Weights of a small transformer language model: no biases in attention or MLP.
Each number is 200 + 30 x the weight over its row's rms, rounded and kept within 0 to 999. Layers, rows and columns count from 0. The size before them is the row's rms in percent of the matrix's.

# layer 5 attention query, 768x768, rms 0.0206, rows 0-33, columns 480-527
093,219,168,208,152,215,208,185,264,204,175,200,216,155,200,238,215,183,168,212,154,237,205,144,171,160,200,229,196,227,249,182,222,169,197,232,239,250,222,166,161,201,203,249,190,238,204,217,160
099,251,200,138,176,208,190,222,159,191,193,224,157,209,198,187,185,182,237,158,226,139,159,205,194,242,218,239,187,202,188,210,179,183,187,189,224,150,170,183,174,199,186,219,156,182,260,210,220
095,193,213,159,216,202,236,189,231,234,240,225,205,200,216,173,209,207,177,226,208,151,155,222,233,210,230,220,188,181,201,194,239,215,261,175,238,189,140,143,259,174,162,189,212,193,192,249,207
092,251,217,186,164,192,213,130,238,177,158,191,184,205,260,187,177,261,220,272,207,258,205,174,165,166,209,204,245,240,201,202,166,223,209,240,167,189,248,210,185,174,243,212,178,156,194,181,153
095,194,178,216,200,221,182,209,228,239,220,175,233,162,201,192,180,194,206,251,161,199,193,184,209,203,165,166,203,227,214,186,216,177,174,205,190,232,214,193,225,184,229,203,212,227,182,197,180
091,205,190,192,221,129,172,178,191,147,221,194,221,201,189,194,224,240,155,204,152,250,188,229,236,246,177,186,248,227,161,211,242,270,252,277,130,205,233,208,181,211,195,200,224,220,209,204,235
089,207,219,165,228,208,232,233,203,232,222,149,239,172,255,192,229,164,145,193,220,169,166,157,217,148,176,153,235,247,231,179,253,179,218,234,195,271,148,198,216,257,200,219,209,206,253,180,180
099,207,177,240,214,158,178,191,184,144,187,124,217,201,183,255,208,175,207,184,218,183,202,224,232,227,193,167,192,190,159,169,232,174,211,202,152,190,199,201,232,185,245,184,161,203,200,177,236
094,164,208,170,203,170,168,216,189,191,177,221,223,215,221,184,212,243,182,193,204,209,194,247,192,167,181,189,217,190,203,195,217,224,208,229,157,215,233,153,242,219,190,206,229,240,230,236,170
093,195,196,236,149,211,182,207,211,132,234,150,221,169,216,161,203,167,158,176,243,135,186,226,208,227,190,186,202,200,218,249,212,262,202,210,197,214,201,175,235,243,182,246,246,168,190,224,198
088,181,201,194,180,189,211,265,128,200,174,233,188,271,143,307,207,227,210,192,152,185,188,250,197,233,192,199,201,201,148,160,216,165,196,219,179,172,215,168,197,178,187,253,201,177,176,186,218
093,176,210,214,154,152,198,175,180,241,193,228,165,188,144,234,148,222,239,214,169,196,256,218,189,226,222,215,228,222,170,173,209,201,190,183,184,173,205,188,143,162,177,174,161,214,192,178,148
090,166,209,237,193,189,181,153,146,227,145,198,176,160,124,225,177,172,262,198,188,197,211,204,146,226,250,182,233,230,222,189,163,141,186,186,219,195,228,227,217,193,217,212,191,221,161,224,224
096,176,178,155,232,164,242,163,174,177,206,212,167,168,190,216,235,162,237,229,176,197,191,168,256,218,262,197,168,181,223,212,164,196,183,195,221,167,207,169,187,195,267,219,189,138,216,245,229
092,192,158,230,194,179,128,246,169,230,117,240,226,194,166,255,136,231,245,185,193,186,235,251,194,196,248,241,255,217,171,210,180,172,211,182,134,155,177,230,222,159,199,178,168,220,243,184,175
098,206,200,217,212,175,193,278,171,218,143,212,233,226,218,234,127,232,219,155,169,207,230,227,223,211,210,222,217,170,146,181,178,162,159,185,158,169,196,180,213,132,235,209,151,283,202,187,196
092,174,233,180,225,180,189,209,165,233,231,153,179,165,210,188,232,218,213,237,244,184,208,127,247,195,178,232,190,211,195,200,197,204,156,169,253,223,168,228,250,236,172,192,257,153,178,219,218
096,133,210,162,203,182,225,187,246,181,256,142,199,161,191,180,235,164,174,233,252,179,206,188,224,199,221,145,206,196,221,235,171,258,224,216,204,210,192,149,249,188,225,150,235,192,183,264,220
095,201,196,177,184,192,171,176,186,247,184,254,224,236,194,221,252,200,226,179,225,231,193,218,201,177,163,196,194,219,193,145,257,186,265,177,213,179,201,254,217,233,169,169,220,207,187,145,280
097,161,231,163,177,166,222,198,248,187,238,171,185,188,259,179,237,136,156,172,263,209,184,190,266,215,217,216,215,172,224,215,203,212,143,162,208,237,211,172,186,210,185,220,232,171,225,252,289
097,169,199,144,173,159,169,202,197,224,205,225,246,215,244,202,179,195,239,222,159,190,194,212,222,197,296,221,224,224,179,190,157,201,188,213,200,200,194,225,229,139,165,230,152,201,229,205,185
102,228,202,212,219,198,238,214,193,206,177,199,202,164,227,207,163,163,186,158,190,231,162,167,221,185,219,210,174,232,193,202,204,232,212,161,264,204,204,196,196,121,238,201,240,181,208,204,226
100,201,167,243,247,218,128,177,220,228,194,190,225,211,165,200,141,186,221,231,176,247,223,270,202,164,209,178,210,188,171,193,207,170,167,205,133,205,193,186,213,224,224,180,167,190,152,168,181
090,184,220,166,207,214,236,204,254,168,220,118,142,186,180,153,248,223,203,208,189,167,183,189,238,205,228,207,174,203,219,156,203,222,208,173,242,222,175,197,229,174,204,202,238,163,188,221,242
098,216,197,195,171,220,186,172,190,242,221,224,192,174,220,170,202,250,216,203,171,235,231,195,261,161,148,239,227,238,264,184,176,208,131,207,217,201,195,162,196,181,251,159,171,204,227,203,195
104,224,192,185,218,173,257,187,175,245,160,186,211,168,170,233,162,203,235,179,205,189,205,176,172,225,247,202,213,187,209,184,220,160,174,198,174,199,223,183,184,175,229,217,191,195,213,212,191
102,189,205,245,173,234,207,190,160,181,203,189,161,193,240,263,195,188,189,199,195,223,227,248,201,254,156,178,193,179,190,236,189,193,217,195,192,178,208,179,208,243,138,206,226,196,151,185,225
100,194,193,227,215,175,214,221,146,213,163,198,218,140,202,172,222,205,231,172,226,178,206,192,229,212,244,142,181,163,148,150,202,146,195,210,175,193,186,235,212,226,193,200,174,168,201,187,229
089,169,204,208,204,160,167,233,161,214,141,219,174,230,222,193,191,222,211,190,213,183,225,213,150,210,191,167,232,229,211,189,282,167,246,179,237,201,181,193,110,187,191,166,174,200,190,155,205
097,218,210,148,233,228,223,254,199,217,203,207,243,221,168,171,194,215,214,205,223,239,208,189,201,150,238,225,209,142,213,209,183,205,225,225,241,183,223,144,187,208,199,263,234,193,225,151,191
101,172,187,156,221,251,173,238,189,166,213,211,212,192,182,224,227,182,197,197,189,229,212,223,160,204,211,164,234,165,142,185,250,165,198,166,237,176,248,193,198,178,201,190,241,197,147,184,231
093,189,181,239,198,199,222,185,252,184,202,217,223,271,222,155,227,216,207,197,188,224,191,194,243,224,207,195,163,157,211,141,215,246,223,229,169,269,211,188,155,238,202,213,244,163,208,214,153
098,220,196,197,248,189,177,170,202,201,225,216,167,138,264,192,237,218,201,221,247,200,264,228,179,236,217,230,218,196,204,196,242,181,180,205,127,174,231,199,242,211,219,236,143,183,176,177,213
101,154,178,170,140,252,205,194,162,198,226,257,177,194,277,228,173,224,267,205,184,192,163,212,194,201,176,219,219,185,135,216,160,185,234,228,169,192,186,123,187,204,210,226,206,180,246,224,158
# layer 5 attention key, 768x768, rms 0.0197, rows 0-33, columns 480-527
096,166,194,220,191,152,172,189,186,231,211,220,194,201,199,165,174,222,177,206,176,203,199,212,201,192,166,177,145,205,214,136,250,206,198,208,200,190,194,248,272,232,140,158,265,169,233,202,252
096,156,221,171,160,238,236,206,198,177,241,231,207,232,211,254,174,203,229,160,235,124,182,176,237,168,187,155,247,139,227,183,161,197,215,176,148,197,179,136,248,247,246,191,185,208,169,180,208
092,247,235,224,185,191,185,210,253,197,214,166,210,222,148,172,220,242,162,265,242,208,237,178,177,156,193,187,170,184,167,179,206,161,193,253,249,201,228,166,209,185,235,185,193,191,178,175,192
098,209,159,155,211,234,173,225,229,191,177,184,224,215,166,176,192,197,244,179,197,252,200,201,236,209,211,219,222,191,189,174,209,166,100,205,192,182,214,252,262,227,227,188,187,186,202,230,202
094,197,185,221,209,240,203,217,228,192,138,200,156,221,185,167,208,278,229,224,146,212,161,172,199,241,185,209,228,278,211,166,182,209,195,167,190,178,212,259,174,198,146,199,234,161,209,187,174
090,197,105,189,250,220,216,183,231,216,234,224,190,207,190,160,220,192,186,179,185,199,223,209,185,201,200,217,162,188,213,227,212,238,233,205,199,185,182,185,214,144,194,194,159,157,261,171,188
094,169,215,188,217,228,230,209,204,220,193,147,178,227,221,208,225,173,232,176,173,179,193,210,182,181,222,172,181,199,199,215,209,250,200,184,221,185,243,220,249,193,180,264,246,160,256,210,215
102,197,180,193,205,142,223,184,179,224,248,236,173,191,178,229,226,149,198,228,163,242,220,230,174,181,194,237,200,215,206,203,135,224,191,186,185,201,188,183,171,233,204,197,182,223,174,143,201
093,178,231,213,233,288,212,229,210,242,194,212,229,212,223,140,238,191,232,200,175,196,199,196,222,214,221,216,207,219,202,180,196,232,214,236,212,180,177,212,177,169,162,232,219,181,225,159,155
092,141,190,176,232,251,188,188,163,245,190,218,249,226,290,224,217,168,231,214,248,233,224,215,184,193,151,270,152,202,227,241,192,243,189,209,181,173,214,177,195,233,182,228,206,196,247,234,184
090,202,154,191,225,232,199,170,164,219,156,257,160,201,163,193,207,244,195,211,197,188,193,202,171,219,234,193,239,207,204,182,258,207,158,216,214,209,213,218,198,207,173,148,161,215,217,174,189
099,218,147,174,174,176,190,156,234,210,166,201,214,203,153,158,154,181,193,241,190,190,154,167,214,171,223,211,205,225,232,176,208,156,194,204,200,201,162,215,201,228,222,173,169,216,172,200,170
098,248,236,216,173,133,241,210,196,200,160,178,222,227,132,227,229,172,221,170,234,175,204,165,230,189,239,214,181,195,187,188,184,171,209,213,208,191,195,203,159,233,242,185,167,225,182,194,205
094,202,240,146,176,163,214,175,202,170,217,207,161,160,235,230,230,176,198,240,262,171,246,195,214,200,172,241,201,159,206,173,177,200,229,176,238,198,157,223,252,171,215,241,221,194,213,186,191
089,234,176,223,177,161,229,173,227,235,124,193,153,183,189,207,172,239,190,221,245,241,211,270,189,197,220,164,261,192,220,183,226,170,203,213,215,194,215,161,232,219,240,161,179,204,131,174,240
088,225,197,217,212,189,209,223,190,198,187,187,228,144,176,214,199,205,201,215,204,187,160,215,195,184,205,194,275,195,208,203,193,170,135,190,212,195,214,187,178,232,179,224,167,179,163,143,176
090,177,178,242,222,224,229,182,187,237,234,209,228,210,188,220,213,182,223,239,208,175,228,188,207,234,193,173,132,181,245,223,255,215,225,176,217,212,184,203,211,185,212,228,195,200,266,228,221
089,206,195,159,170,248,191,201,205,209,185,161,203,203,163,205,226,136,230,231,155,197,234,172,187,236,182,206,171,227,194,158,181,252,173,195,249,205,188,220,144,190,227,257,201,174,250,178,156
101,263,183,225,184,200,217,180,235,171,183,221,166,204,217,215,187,230,205,195,177,221,202,253,180,225,181,189,254,187,175,165,212,174,178,201,248,181,200,164,156,201,190,176,188,215,136,153,194
086,142,184,213,157,236,208,160,200,205,186,220,215,152,195,155,248,170,219,173,217,209,192,164,160,176,169,196,191,187,157,221,227,260,206,228,211,205,184,268,187,212,186,192,237,172,265,226,195
100,231,193,191,165,230,220,213,165,208,249,170,182,191,176,210,270,262,238,199,253,199,220,204,187,192,188,181,196,210,197,211,262,191,205,182,268,176,183,211,192,198,179,208,172,230,203,240,220
093,220,247,158,173,196,216,207,177,185,185,193,209,187,175,197,215,178,206,223,254,205,248,170,200,230,188,209,204,226,206,198,195,225,212,187,238,163,178,163,183,206,191,261,214,212,197,247,223
086,200,230,215,173,143,200,211,158,179,180,211,217,198,238,185,220,212,215,222,168,173,164,232,206,230,216,242,229,216,166,173,198,129,143,198,203,187,219,180,206,238,181,196,179,192,195,172,172
086,151,220,217,186,231,227,221,218,282,227,211,194,221,225,203,166,181,257,166,198,203,203,135,193,200,220,232,184,152,231,184,225,218,208,186,215,228,174,192,255,250,157,254,200,184,187,223,194
100,235,222,193,208,200,213,212,212,202,150,214,177,211,180,198,180,195,222,183,176,225,183,245,246,209,159,195,185,247,184,199,222,158,217,198,167,225,209,221,172,211,187,224,169,175,191,180,212
105,193,215,197,217,218,186,214,188,182,191,182,191,213,197,161,214,214,182,275,301,215,249,236,202,201,162,255,234,189,185,191,215,194,160,195,202,201,166,244,188,229,181,191,292,229,208,200,249
092,215,200,193,241,225,227,189,222,185,152,170,186,225,223,228,254,196,215,128,201,225,199,272,177,213,251,193,246,183,203,202,171,120,205,165,215,173,205,179,248,206,204,192,129,202,181,160,265
094,216,149,202,159,217,198,206,172,141,191,158,189,208,145,216,218,220,218,192,201,223,195,273,187,173,198,214,260,244,213,211,235,178,179,237,218,202,186,181,148,212,223,129,174,170,135,187,198
085,169,217,200,245,167,165,199,258,204,144,154,253,189,235,225,259,177,171,149,253,202,187,212,132,196,198,188,195,192,237,174,216,145,183,155,209,125,161,231,166,212,181,151,215,184,164,200,222
090,226,195,161,207,170,206,218,260,169,157,237,151,172,191,174,226,182,202,197,229,217,171,250,209,182,239,202,236,278,142,245,238,125,185,189,201,227,206,171,226,132,202,132,236,189,250,160,165
088,221,182,199,209,155,211,204,247,224,133,217,196,197,172,197,170,158,195,129,230,178,196,219,182,127,185,195,217,232,203,185,190,177,185,170,165,225,223,156,234,229,203,178,160,235,209,246,175
102,219,199,220,204,155,240,240,148,181,153,224,163,186,217,179,253,182,170,206,195,177,202,242,219,211,171,161,231,249,194,224,220,172,199,167,222,270,186,172,249,192,201,202,257,165,205,212,210
094,230,156,156,195,202,219,233,187,150,183,215,220,198,198,199,161,184,197,186,172,230,290,220,208,205,214,191,204,229,149,216,248,185,173,171,216,178,211,148,207,198,194,160,174,235,170,178,201
101,248,233,229,167,168,210,168,196,190,194,188,193,195,200,255,201,208,223,193,166,259,214,196,204,197,139,219,168,180,227,215,174,223,191,231,183,206,200,248,217,182,207,209,167,195,218,252,127